config.toml
rope_fraction = 1.0
bias = "none"
beta1 = 0.9
batch_tokens = 65536
Each number is 50 + 15 x the weight over the matrix's rms, rounded and kept within 0 to 99. Layers, rows and columns count from 0.

# layer 4 MLP down (transposed), 704x256, rms 0.093, rows 263-296, columns 192-223
51 47 41 42 41 43 52 44 66 60 46 48 38 74 67 49 39 24 46 65 30 53 70 86 50 42 51 29 61 44 42 26
52 57 53 56 40 44 44 60 40 29 60 35 47 52 57 64 59 31 56 39 37 63 74 45 54 47 58 56 53 52 64 50
42 40 38 56 56 53 43 69 37 55 57 64 61 67 41 78 77 33 33 40 54 45 73 44 67 39 85 37 52 53 49 48
48 49 52 49 55 39 53 31 43 47 55 42 51 35 15 65 41 30 40 14 67 63 32 37 63 78 66 10 60 74 31 48
49 46 39 48 30 42 13 48 33 51 47 60 24 60 35 58 57 49 33 69 54 76 66 57 83 56 47 70 55 42 56 40
72 20 56 47 55 63 31 36 29 60 81 50 44 56 42 79 44 69 60 71 39 39 99 66 22 65 70 51 31 47 44 63
76 52 59 50 66 37 34 57 58 61 52 88 62 55 83 14 47 47 13 40 55 44 81 51 55 44 81 16 34 41 53 58
70 45 18 47 56 48 36 40 52 52 71 37 62 46 84 46 39 35 47 53 41 57 64 62 38 70 77 60 40 74 30 70
53 60 52 20 09 46 33 63 59 41 48 37 56 20 07 84 54 43 71 45 20 40 43 59 67 52 14 37 33 55 66 68
31 65 44 42 31 49 44 52 60 46 48 59 51 80 52 58 53 30 56 48 49 69 21 63 54 48 60 60 40 35 46 46
60 09 56 75 68 53 52 76 36 34 64 51 71 29 49 32 73 65 39 66 47 40 55 35 60 63 32 38 68 41 67 52
49 40 65 26 48 48 60 24 82 37 45 73 53 42 51 41 19 46 42 65 46 47 62 45 46 12 46 24 51 76 48 54
48 44 48 39 43 33 28 43 42 53 54 36 42 39 70 55 27 35 47 60 54 42 46 41 80 57 70 46 65 46 24 59
47 43 26 69 58 62 76 47 57 75 63 56 65 51 44 48 49 68 56 71 64 41 47 71 46 34 48 45 40 37 60 76
35 27 42 37 35 42 60 51 29 46 27 38 37 65 50 41 39 65 47 45 53 37 60 34 65 76 33 44 40 65 27 81
38 61 45 45 75 58 66 65 54 59 27 63 67 51 37 21 57 68 57 55 22 48 17 63 52 77 75 34 62 48 52 58
44 62 72 52 82 28 46 45 40 65 45 35 40 43 69 42 74 54 51 46 51 60 39 49 51 43 39 35 86 47 49 71
29 36 40 52 44 54 61 38 55 67 46 39 55 42 46 47 54 74 49 38 37 23 44 29 35 67 32 39 29 36 53 65
73 20 48 59 63 73 55 51 52 48 42 53 55 46 52 45 45 56 52 70 26 53 46 48 40 67 56 55 45 78 35 40
49 56 72 52 50 40 29 49 64 32 41 49 64 56 54 47 39 17 22 52 32 79 41 55 36 80 60 56 35 41 35 74
49 60 66 41 56 33 19 42 42 44 46 36 38 43 12 52 48 54 42 57 49 66 75 93 78 63 32 19 53 39 53 25
15 72 39 48 46 62 62 53 49 59 65 96 59 70 64 49 36 33 46 70 29 28 51 48 63 35 55 50 54 41 28 46
38 51 21 32 43 73 51 61 51 61 58 35 42 50 47 51 53 49 81 70 70 70 45 72 44 34 62 39 33 29 65 59
64 54 69 46 63 59 37 47 47 73 51 50 34 56 39 57 63 50 36 67 03 58 67 45 65 29 68 54 13 61 31 42
48 37 48 43 47 54 36 63 39 47 65 39 71 58 34 56 50 30 55 73 61 53 70 59 55 68 56 57 51 25 51 52
46 50 58 54 42 34 35 48 63 57 59 58 34 56 68 52 43 46 72 51 29 58 53 52 28 78 51 76 39 32 34 42
37 27 08 51 49 48 70 66 46 40 43 44 51 50 36 39 74 48 65 31 38 46 31 47 50 24 59 34 47 25 69 25
54 61 37 42 84 55 60 40 46 64 25 40 37 46 35 69 40 66 33 48 74 47 98 65 69 50 81 44 46 51 26 41
25 39 58 33 38 57 56 82 47 89 41 55 34 74 83 33 63 28 45 64 65 55 45 55 52 76 38 59 25 56 64 51
52 49 28 80 64 66 77 24 46 49 42 20 56 69 51 75 43 58 51 58 56 67 53 44 38 66 61 45 50 44 70 48
49 30 45 39 33 41 73 65 60 38 53 41 66 53 80 37 57 64 29 21 51 68 72 49 47 47 57 52 57 70 53 73
63 34 63 49 31 55 65 49 24 51 24 58 59 23 51 52 39 30 10 68 54 35 41 41 59 43 35 49 41 52 52 37
49 52 36 47 50 41 47 67 34 74 48 60 29 47 64 36 66 47 59 36 21 52 24 60 70 63 38 50 45 24 29 32
55 54 76 63 57 55 36 43 46 50 61 52 60 28 60 35 47 50 29 74 67 56 62 69 20 60 83 58 41 45 78 60
# layer 4 MLP gate, 704x256, rms 0.0936, rows 264-296, columns 192-223
40 34 43 60 63 54 36 65 36 40 51 65 46 69 25 19 45 37 43 59 63 57 57 54 44 52 57 50 36 25 60 50
45 66 52 57 79 69 41 36 51 44 51 61 33 51 59 64 50 25 62 43 58 20 44 66 45 26 44 29 57 54 44 61
44 46 59 60 47 50 35 59 80 50 67 59 37 69 75 28 52 55 40 49 63 50 12 54 45 58 58 54 61 34 30 57
50 46 73 77 45 51 36 32 52 54 32 57 38 60 46 54 45 60 51 42 31 47 20 21 39 58 68 55 31 43 51 62
56 58 60 59 42 46 43 48 28 32 50 65 52 69 42 46 31 53 62 47 33 40 49 77 60 16 26 41 45 44 44 84
62 30 48 82 38 55 57 42 70 30 53 65 58 51 69 58 69 57 24 52 37 60 32 65 70 61 68 39 18 59 57 33
40 52 42 49 32 50 53 28 51 77 39 60 51 36 63 50 65 66 66 28 60 64 28 41 19 32 52 54 38 27 25 55
57 49 20 63 59 58 64 52 54 43 38 57 59 34 67 70 50 58 43 49 60 53 35 56 48 39 56 43 43 39 77 28
59 34 50 56 37 52 57 46 78 53 23 59 72 46 40 72 58 71 44 29 63 27 44 69 21 58 61 46 45 65 78 64
32 58 66 32 66 23 49 42 52 67 64 67 39 46 59 50 77 42 38 50 75 54 27 62 28 30 20 60 61 68 40 63
16 34 49 45 33 50 73 59 16 40 48 56 51 51 54 54 68 66 50 62 72 50 25 63 42 65 59 45 79 24 27 64
41 48 44 49 11 56 66 41 43 34 37 73 57 85 38 68 55 26 48 50 57 56 40 38 41 50 77 67 30 41 70 60
50 47 33 37 25 51 21 39 43 45 56 74 71 56 36 52 63 52 79 29 51 50 47 48 65 39 46 52 21 77 52 40
50 28 49 66 44 46 57 18 47 63 29 97 59 67 43 82 61 53 53 49 55 34 61 51 48 59 51 57 48 37 79 31
47 50 63 59 62 36 30 38 48 39 31 45 59 38 30 56 53 53 33 34 40 58 57 67 50 39 68 52 31 51 42 77
33 59 58 38 30 54 45 45 49 43 67 64 58 25 63 47 57 32 14 24 41 38 46 29 36 41 24 46 71 74 55 45
34 48 52 42 52 32 50 54 52 47 60 45 63 45 49 55 48 63 52 44 50 23 30 43 29 31 63 35 41 61 42 46
32 47 43 56 46 44 33 39 38 38 52 64 52 45 75 62 63 14 42 16 63 42 40 69 31 50 27 51 49 51 58 30
65 59 41 38 40 55 40 34 39 56 35 50 47 63 18 62 48 44 71 20 42 54 34 68 33 58 36 43 65 59 51 67
52 36 39 33 55 28 61 37 56 51 52 63 16 81 67 72 56 46 39 37 32 24 26 64 59 48 31 07 39 40 47 55
31 58 66 52 37 40 57 29 54 79 51 45 42 48 63 61 52 21 53 37 41 49 54 41 51 56 48 68 50 49 37 31
20 50 53 37 31 38 38 30 71 45 43 69 37 31 65 69 49 76 66 54 53 75 45 63 55 61 57 50 67 10 60 50
50 27 52 63 19 25 38 58 62 41 59 54 83 54 30 87 70 62 45 48 43 47 51 53 50 39 53 65 72 56 57 55
79 68 35 79 53 57 61 48 38 52 44 57 62 42 56 69 48 37 85 54 48 55 47 63 31 46 29 35 68 55 34 35
50 70 62 47 17 33 65 66 52 40 47 54 35 47 54 43 66 17 54 40 56 58 61 87 34 34 33 65 18 49 53 66
45 55 35 77 68 44 55 21 56 51 42 65 48 47 46 56 68 69 53 49 70 29 50 43 37 43 31 81 53 42 25 35
61 19 56 46 53 33 79 65 51 50 41 48 54 53 70 49 42 58 44 48 50 46 65 56 64 13 58 46 43 42 56 45
33 56 55 56 76 22 47 61 71 45 42 51 62 62 53 32 68 55 50 46 55 33 59 47 48 66 48 79 63 57 69 49
33 74 40 60 46 64 71 37 31 56 30 75 71 67 37 47 48 51 45 50 54 54 62 56 22 61 36 53 28 59 39 39
40 57 68 53 56 34 34 25 72 45 35 41 37 45 47 45 33 37 55 17 36 46 64 27 52 54 52 38 36 66 63 50
64 31 62 43 39 27 46 40 38 42 29 58 33 45 47 57 32 48 55 43 69 72 32 47 36 22 48 49 46 71 43 74
64 53 41 34 71 68 52 49 43 44 55 66 59 67 59 64 43 79 57 29 69 45 43 47 25 46 52 61 53 64 40 41
42 62 54 39 55 48 49 53 58 41 26 39 41 60 40 59 42 46 58 49 58 38 85 54 53 28 54 61 08 40 32 64
# layer 4 MLP up, 704x256, rms 0.0987, rows 264-296, columns 192-223
26 45 37 47 38 54 70 26 52 74 43 26 47 95 40 73 42 46 71 38 63 33 58 75 29 41 51 65 64 51 63 40
63 37 63 32 18 73 40 38 53 42 46 34 60 47 39 46 37 66 41 66 41 92 44 31 77 82 68 39 30 30 61 51
64 43 32 73 66 37 44 48 53 53 38 21 67 39 47 55 54 24 67 55 46 47 57 39 68 38 29 66 52 44 57 69
39 26 45 35 56 44 42 29 35 45 32 32 44 46 67 43 72 31 40 49 61 49 65 49 34 63 40 42 38 71 44 47
56 51 49 40 52 65 53 79 69 76 49 52 60 59 29 27 49 42 66 30 72 35 54 50 26 91 65 38 44 35 51 33
26 41 79 55 51 65 57 55 59 48 25 51 64 47 47 54 44 61 33 47 50 39 45 43 36 57 43 35 45 38 79 40
51 32 46 49 59 56 71 33 62 39 41 62 41 37 57 52 39 56 50 21 43 26 63 54 34 59 36 53 45 12 52 03
71 60 38 59 61 42 34 70 56 53 19 53 23 39 36 57 32 69 48 54 71 90 37 17 41 37 60 41 41 35 39 52
46 38 38 51 50 69 37 44 52 34 56 37 40 41 52 25 29 39 28 50 32 57 73 42 61 45 32 62 53 71 38 49
54 40 48 44 60 80 41 45 60 38 33 29 59 33 43 46 83 41 68 51 63 50 40 34 64 71 56 59 69 95 65 46
67 99 48 44 52 77 40 51 40 49 59 55 44 72 60 29 92 66 36 55 55 36 54 66 49 42 41 51 45 61 58 40
44 49 55 53 36 32 45 34 50 28 40 63 49 37 35 66 65 35 48 19 34 43 29 33 48 33 25 32 35 17 54 60
54 69 49 50 64 58 83 55 66 41 48 74 55 73 32 65 56 56 46 52 50 40 52 55 48 74 58 57 39 87 52 67
45 31 33 82 51 46 62 71 39 49 08 32 52 53 37 48 45 49 39 57 76 46 45 48 64 51 53 33 55 55 32 54
47 59 48 43 09 37 49 32 60 52 46 34 52 36 84 46 33 60 46 60 60 37 40 49 50 54 61 76 64 40 66 42
50 45 22 57 43 56 56 67 61 43 58 57 47 44 89 50 56 54 46 50 67 47 54 27 59 37 55 71 44 51 26 62
61 44 33 48 57 61 37 43 42 36 43 64 75 35 56 25 61 57 31 16 55 71 54 65 55 52 48 48 31 64 54 53
42 55 43 46 44 38 40 59 37 50 63 58 75 19 34 66 37 92 68 36 34 30 56 53 59 47 53 41 54 80 61 78
34 82 27 47 65 44 57 67 75 53 52 40 66 49 40 49 34 42 64 66 54 38 39 64 43 60 46 31 33 40 59 54
53 43 25 64 11 48 53 25 48 39 24 48 60 37 45 62 44 29 36 62 29 58 69 35 33 34 68 59 52 34 27 52
50 43 54 55 49 91 57 67 77 46 51 53 44 45 54 29 68 52 56 55 56 55 55 37 65 55 40 44 62 48 40 29
20 71 80 49 57 73 75 86 60 59 59 50 23 62 69 73 42 52 74 37 36 54 50 58 42 52 44 41 42 83 75 74
44 42 45 35 79 58 49 22 58 37 39 72 56 65 36 73 51 55 28 72 30 74 71 32 51 34 27 55 42 62 71 42
67 54 34 70 51 73 57 34 51 53 41 51 54 39 51 21 38 55 52 61 74 25 42 13 70 54 53 68 55 36 42 49
50 56 59 55 48 31 34 57 50 65 68 37 38 23 50 56 32 30 57 48 20 65 57 52 35 57 53 51 78 47 48 44
50 34 64 35 34 55 29 74 71 36 55 30 62 79 61 75 31 38 46 58 39 75 56 58 43 72 82 38 25 62 58 54
47 21 34 67 32 82 65 51 76 34 67 61 39 46 67 65 43 37 34 42 27 49 58 56 83 53 68 44 46 31 30 64
54 66 46 40 43 29 62 38 54 41 59 44 47 35 56 39 44 32 50 63 46 32 45 63 56 40 62 49 60 56 48 43
66 34 76 52 69 42 58 70 31 39 84 64 21 43 74 53 27 47 73 45 34 55 56 42 79 58 64 31 43 45 37 71
47 63 74 69 60 41 38 22 29 79 58 93 63 44 59 48 55 42 42 39 42 53 36 86 35 72 58 43 65 52 58 43
54 50 79 55 21 63 62 26 54 42 58 56 35 45 43 46 40 42 63 71 41 71 44 46 49 25 52 49 58 29 59 56
45 37 21 46 68 46 60 49 17 31 46 58 48 34 60 60 53 62 34 76 76 59 49 43 45 48 36 54 39 56 26 48
28 83 63 42 49 79 41 20 30 43 56 34 58 53 36 65 47 57 35 65 83 65 58 72 43 03 46 28 54 38 64 68